config = dict(
    n_layer=9,
    d_model=512,
    n_head=3,
    n_kv_head=1,
    head_dim=128,
    d_mlp=1024,
    vocab_size=8192,
    activation='swiglu',
    norm='rmsnorm',
    norm_place='pre',
    norm_eps=1e-05,
    positions='rope',
    rope_base=33700.0,
    rope_fraction=1.0,
    qk_norm=True,
    attn_scale=0.0884,
    bias='none',
    tie_embeddings=False,
    parallel_block=False,
    init='uniform',
    init_std_qkv=0.0244,
    init_std_o=0.0,
    init_std_up=0.0244,
    init_std_down=0.0,
    optimizer='ademamix',
    lr=0.000307,
    beta1=0.9,
    weight_decay=0.18,
    lr_head=0.00585,
    warmup_steps=429,
    schedule='wsd',
    decay_fraction=0.586,
    decay_shape='linear',
    final_lr_fraction=0.0,
    batch_tokens=131072,
    seq_len=512,
    doc_mask=True,
    z_loss=0.0001,
    train_tokens=1449000000,
    steps=11055,
    dataset='wikipedia_en',
)
Each number is 500 + 50 x the weight over the matrix's rms, rounded and kept within 0 to 999. Layers, rows and columns count from 0. Numbers have three digits each.

# layer 2 MLP down, 512x1024, rms 0.0489, rows 54-79, columns 0-255
545512534562506450465427486575487501499495443428458487491590564466518557560484547551537516549494537398503530496449523482437586406532555592492551424526537464472522633494464577487507492562475487529506523484491480508452569494576423550509495516474491428500515530538415472430498635445386508497556515431518446532504410582536541552510511517391520537464442433536416465606499436480494472507512555532430502551492462496492490491479541433571582472511572353513519479527402636468502570472445565471501522456462537542496433563493490524465561479487538544532557512462485593496514560452527582495474448523459519542497447488436511494390537524466454469544496484441467538494507525487501577593544547401535521435484489537460562457469472582385532514483490543524460476579647465541500503545502527
405453478496519483520461487525486525541505547541403545510487537509518508481591518505512501463495489492578525445472538579479520471547420496505430502550480477540492444467456550496540429465537493547538463438500466528509510474537446501430490419448488452479448607431565510495586522429405509515555401556508493490496421484485492544508499539510514545522536487474523456562623448471444473516459443425395490473468480520495533496511407492537561524421459460504466464522594581492596504421434500466504476492512494420410551513443502518548447501502504479408579509499448444491467412516469442577486522503515470574490534506536467497479437573537519557504434420436473491456375457520478546472501588532510557437361386546467557491504498478538464560490537514561529425522545567492470532470573478
421460561532521570577528491486453555568472570512531488440515540509552402498605478450434433559476504584520508584569540458449420409456437533512487503590409438515480504425538502661505553528521446520537512595478489407562480510401548525482521492445457585505486549566509450546484446534520482518514444478497498479460485485511482439538492434421538480442414474423549441542457525555525486478523517390476542503454523498570481499492486458502567459442516548475453472445490550478482522481578439490538517473447492466447482540480529393504472477429545501495423535516505468467551558575437410483393517542461470541461453410561505493514517480590488433476565478461451523471483474455507593518522358530507395522516466455451419378492475427523514556516582464510592529526515484473431502527505556
435495457556511471485380452458500542529517499538480510498555555569577432446466569511554418466534560546467513571500545550472526500511486479467560540389560484569465533555611488573474535428591516498449570453468466489474482553548595546458516511472591485459543500501464457534505543550494464453472480608392502414504466568458418542551542448383526480474502540505566459531527483457498562528534467420477506514545414541502453486466533472498570569499504522499487475409576490547486496623470537444464507543539464465484590471495446416555364542482457555538407447437572482501483471493500474531503444488556472470478478502435503445558474486532511427486486499513516494561526504527424503485496517537546466384566487560461496519500462511513464590491544493494439472509419557487563524471432508
426490487488442473553487467536461496560535551628499527515524574546547429528494432522562485490476525487484570582532545512467491540491542481524453441424483429525524441441536577620532440537455476497480567491458448503535492464555497563469508546517469490475487487545536534520445515481557512454487426552442490528581528466494465557540472532431407477551482586405447488523517484432513517480409517565487424558523484533421518488424491543492552553486622516503553474443508415432460545515466562531520518531508452603495466601545491620519456473487498439471460550522510520437459546437511486514551552450567477504423517548472571504607511492464462483536419486441480432489555526494514529499478512431452571497410529359480527457493636491546541473524546418431445482550501570461554440429472412
494510534500481552504510418466455526560467474455456423527517502477566458490498494427445491469523609485482489511505511442539449478578503503554525501441474450488403556511506482448505521510507493498540506514469481464468532488443497495533509574408404410536488577441475530523470597520494500579446436494483560493440503564545428536433544602546436552475505438454503601410450497529489459442439546550477558487478439487527468573432494496489491530568557563447569606523563486432409576443442583511457528492460540469514542442579495506477497470521539462514557476463551466593543489418578526499582479464510519495495507470437478521490599460430491503625457473608462525483522554484478539477499523571548509449515383448486510499445379489523431543546490525462501411472537492532511526510427437
510465544528464505379601492510537615469495478475506485506483522473556487467579582492506535500420511553550517523486516520459566496464531551540515478450425576515449456546484480411538586533460486568465480495508525403515462404543447546531540507492456556470531492486481422517483474606437463514499531463481512514563492539480530472527435550534511604422524520490457450455471514531470480624601582475562498556446436492553548535467497503486525425557491571471474431486488523542431472543381511459498411517450597504529461502617454549411494476453512547484556499489524522479499505551482504507498440548577613442474628563489572431437510591400509457541436566493477509539583454510482508407487446483560510553410476494494546445444541567488411484484511586576582516420436557505570457457489450
536498534493435534503574511403514405482415396333701507444597528626466386379531453514339518504491530541527455486484472446625503552441541408510557549552464617458486441515492546497437459576545513433445383543450499392499531535562518473466491589507448532511439525456552428552467483546436495409559540411580605511559481523500580442371606439507538509395546474566540427379459452491472569463504478381519576488455443568527542472463451482629467531474433484531556525494503354397575449481424508455484485493574559450456495581515404501500551550493512529500470505533525529485461505555535444492460374569541496535593455503554547583367555507499502487386512385427538546577511636548401496555387588419580445621525450508453601448502500426583520461488464377534536516622526627560530422580481483
416514479466502531526504563508519539536501493498506549534475573445433486430492484534521488435486517411458413474565411490501519456560552478505611500451549461472467529419556465467498521501507490367581494606526502475466553501502553455561512465386423455502624454526498407490550500511444513491397512536441486551471438533452450477516574506491547538449491454506563436470565490483479484508428584564429598434513549463492517437468401520531502513478492532486476391475476522482469449582556517502491592503462442529517384477566459445474532442495553511499536558512504499420480541479525488497508475500426514398552482501552453530536472505586448422513536555566496520543457527488517443485560497516502478520463572505531532570505527529450477570558487450620458480527507434493502503459530528
474465584526473506413503580494518516548431444447490468562503453346416497601525514462370465468454591529423542555450468498464467489461520476494444538485533467507546571486515532517474538449550453394559508564553550517456612480489451460530636450442432539521515496466546486479514499552461554559564507457473451433469545566593476440446479508556500587488497513546512502473514562654515519559512460551517529486501439479535455503563598501500456602499459437582455520451416455503462457533439431451466482525507479498523480510476399422444561581486567420598480472504435512540549585469516457437455492620520506550510505415383555549527432589503435516541489479479454533479500451458557497485644487507539446484535462494556414459513555553520515524496580487529481539537460426536509451518447509
451508507526446407517521473477458541519497431485494498463516503450588501562514460521464457465459502506470472494533525420494456478488490511496519552466486497491507487546446565506432500516531534554540516524568523493438529592540426525456511469499564489470445490450498531519507484486521528520567550492490562499581532501476450498442469410509475578512482504532518462633410507537504502529564513524571460467488472464519550467505518482467437462584492540495517515462480550504554477514516481456419581484506494566549530446486553468538505470492590571501586505456488488406491467568506410431509452623495493579488526547490500498482467456474482498559446515525478410529592474530563451518566433564498505452500521505532488503508536591523490450487428442427501477568552447559489426536502537
467513506426469501491563557484481522504455508423435446625511483480503491516496481499511533546501549457468568520465486473454481564472427529476413550528538459576435434419505499585449389454488423499435484465464503532480523436521524455405433457555522511562497517588581527508533411485410508473424506480519408496464523450438464460503463505497450546408545481503449555481492485483510537484481480561480521481539487458550542532463508420483515430559437544445521548553561509439487582459457422501477474468544549592500499498425436498511458523467539598529564560529471506435604595573554430421434490480512447489561456501443530491542433401481566437514396462472501555346507481490481503494496516427495441402447474483548487525500513472624521539536499544515497498454483505544484423507571609
526518410494474453420448479411479475452608537426406466487573513513588507562501516478482496499444433554434506502481484427465422471538496557480417425526509458411482453477536461583542565497423561466430529427571479511579547479591540448482563532529459575461545514501495492518437475507540504531524490480470432479485564486468542473476482529533467528456493509499546484455492545455482491519568401567515430630502493489465456453508462592471522537471435508551537532480502427504565483515410562516471515529509491585502453541457495544462440486524594544511521499499477511476553490476493510462523553484494479488500479518407509491494540409510488469557465538479565585378486498562439460500566475586503571553494409537520503470492505507533464462347423444445467465424448591447596466514506564
443512438383499581529431511442438476474471543448441529424595440438504417455550582505543529484506500406499518540500442489559529552537449535561450490542501557435489500513431470502394492499535477503450558478491524498513479487553560547563486511574520486477520474541461433535495450454539501521513468510516505531531495548466525549501456492495521442563508495460453538475572496567454523495525445439489540465503454543519501533420531503462504425493452544490600540442537504480467389410496500435489524390543492489480473497542521466527548450470513460458499545573486510525543519587491499515464442545605450527529600478550450459524492568545440618385431499582500506480448503524540506539474526502450485528412522536559466531551504531508496472589470535559471574481520425448498522577575495
525502463508570515547446472494452505458434519437554518452534492622489454510424434478487495487416576506499487504518495524401406550583489493525570437490523518527516418558526473586450505527516510471554487534491450532488550501471463557535488521497533500602485407539503518467457513456487509563427509464535523521499454561408412565507452566537494574488510485616550513598512425471508579507453548476533485503540496542540535515486475503554441554562475556495538417556471467522529508431444502466486519521493461487507600521484529388557565496495520574513462485581480580511577513494514477497499531471504541518448556537524491514497471562495543423526603424461458497522544509487615515514525518547509586417591609460536499440497490500468557509597494479576481510435519577580471551510475592
485465462507580384428501519439501462538569545525526532603502496484527473572479586550410485573504543475464513571578503483574459490464517546555446400473559514549525486433562397467511533559458504467517493495508471483576546525555472389532534551559455481455518458494520516522508527486491481542449507523410430533530543465441558576358512475490481465536470479510500541500508545512493475527555428466470527409521562369425537485553482523474590470584426545609450470481430433484476506546503483501436546426596456513485456542588527556415449500498407537436542527488449554472484506498478474453527459504498548479528602477535558467522431515525517462473530489539551494505591482427589502495446459514525487513437463544410481495440475509474534527425584505498457521458539431476457546533504521
486450548518451461503551504496517466506498499464525553504527487561455529531555428384529496444434547450482498471510481483524484541378477488417528518571481455457513516471471485470403498495520505504568442481498516524583463551484506593501505519488563481502531512539517493502535501434508389555629499552492455481511562478562488538412419378506505432472544554480483544567522533449532449497476452527543534469501527465502409512478458548490545499506498451422522533548473467452516555518523537518564495504469571486407498496483483406517408499428590497503446534439526550451518513450508445543545538466480576479451480469563524561524477509445471545503491515506475413426398466567532512500490403443409457480518467503469443515483504425493471612489458556509506502432514465492505501563386530
535558408488491412496448447490517521478445536494554515512531459448460465433488479403538480540429477539550536446422527454527464506411545494517511472535519586558487455511602516555489590465500467458578553564537488478506564567437496504533509482467509501524450495539487566546369520532427606526466493423506474431540556534523532488499450495549444542473491480542526506444409462473407545498497589507499490471514445505523557583499499484456443506448499465525490529469562454491503448531499519433521438410427501543424468465485484471559451380432545476584466570528571552459472481450517575384506468553570533495425455479525511498644520507434545561473527447473593623466502487478489539510528513430468455542462609533543508521453553496471477416568542476470452445552413600543589566519556594
496485591471530545630513496444485548537482490478510537515585566427517480549457560476522485525479511425519502565620462481437527519419520535584413603481457424458588421484480548474511519469519495557553485549428524518475423520535516392546493526497545482493463503571589524474537628476500481520487493465487501526469494466492519542474548448592483515502547545505573473478533523509479449502580453484503542541473526444569504526511554500505510465460495503485500514500581555481520514486552598466519472513482531502590496633482460557458486461410544438566495485519565486479499486489496561456504493597457456521477494568379528474453438505506506450515561529518422579448527584531502479534502572539517487495430492509516533522468537489449516461500437474483527550476554475549468421529541536
517547411591393419503469507522496503519545572429531501456446434517554486484560480462493534431514487530556499533544549441473530515565482495515487472532456519473482522540536563540475578515557467479554472518514523570461547412517518484514550452509524617445513517467577554455487477473504546459517483560498545523473470461546399562511450547537416493479510520509542528540557511560585465488583517507423429501495524579437548476527400566509438528481442476476427545450500418494549567509417493491481454504562536512469558608441577563471565517452490522424497454529433492529565430520562531526475382528467553520436520488528573505507565392447474496532541475474404435504506530416503485436483414551514506505376473509508487528476443501519534480458509548426590531626454402485477531532460572
591492493485543595537470445457502406445507551598459510520474504481445517451486540556582514502471479544507480559482481455441540477507549449501449476547495534535460420508468502453520541553449554421456437454482470437509520539510514442526462475478515554502481492425539486451471519476518542526549599472491438533459535505513563478482479537611443518586527521522559595508572462430435411525485468546502504518521517504445448446464400508542523385474486557579493521517515490511503562469510550493525408562536434426513549493480508515411480548499425532413534489512503416470514468446469579531575497413536472553501463479560566588497544465448463503437524505424565460473401496510456531457500442431508483457569477463495508514487473536476498588497480551420484442484449589475499509471444456
463514502457527559443515455485489487502505556490566544512480538525483536533502478551521503419468520555586500515465504473523485474450518410588521489427501629470490487481485470521501530554489533448584512513467491459516523524543566538484453524527564545520548559497399532475500492568470475534646466517480472467504498446460506489381450478440436424508506583504452489552449497431450518470492516505478429517471467531572544498501526548589503486432521514499575472454474533455435398432473467568548507560417527547439417439501537527587505453473562608500538460503561535501496451553463527561560457613501451434464485470439456519520506589460513492556502526533460431542434530516475518458486607471468516501541572529507498523595540467477520512527533591489508445502468515492532468538427529
522548476513445507498445571451504555462462518516509504478433522393525539526580503546491469531568574398558611614364528588511574469452456504516542557479558442469550456472475593460475545546442506652487484495483521579378543499473580470513573480487490621422557483432390550562542427558500461527525580456545472508508525512576514534509424484392529609600570497492472476550495423493506526490485513501397524584558451451535524469491513521514583533507480529601483545518516539535480552469536533513424484426452547433495468484503450554563538520511571544502576499446516479541568445426403604462461427411477523450507481500519534491535466448420469499469519486488529480472477559488605491514512544448469439491569422539486545486514500542545366549472479616586473444456566503537551509452513576
509588530495521623345517478523545527481506533598510489467420479556524571467444532554505539465529467543421514495561521395526509527501492567487481551439472488519505505562576491600434408563517490549510498407527455468416482420507461508479479501537554527560525490459453473461534472449430417459486485477437493503459525452481426429555508511521483412490525523506466543576439550473481514571462537556493482549490447467522491552486554444398429530487526544498616425533496566396436448566453484572454509525451485490519534524448449452471409481493542454469480479658545569500557528560409583447538516480554461508529597458457510418478519543527567494520481480563476490535539540507518469571440466461559477505546547507497474508469520580515525493493506518453412499512431599510545525481484530
509569623553435558505506560440490529515591533480489475470538535417499564484549399522468474480514501416468578534489594575522592479503448490535588538471522520439593544470454513500510535540457555506514497500561567531528523549592459526511496515392480488575513484514553559478532492481453487579582516526454512514516525556499435414508490406440529441532494504422434456580607500481595496550494473548485531585537447455451457638516390485465447544554515524581445467509360490465552493482482531410523447543426502489526577603471542514534447456559365440516439495551475479391466476502525514499455535353594585445550437516499512611495552416470506492488516549474416503511554451527436433554542518482466511428479525496467480503502530418464535572451475495595489543463543437441533577571570505
576543432542573420453544483521489513456408530506568581459451554506522528524517521519517483431520579447513398489470514482501489477511573557574511477505534539512467565510417534531526449421584445581472457508473520511483547536615387565502519461577510505456542450555445521519456482543500542530562508569509525520447578460495447459476533533495551528498474476510410431525532597609492502612507555437530455514449504508413459541546515467418503514513444488485540390470521517457359455470476466488545499425495534433514497529503578576506545538563456495606519556491458580482496392496544540585511395441417558506445565525492515597528473515570455500496572431505467542565420527554445449508493519523492584464533512432492520476438482501506559566471483393507520499401427446491426497513508429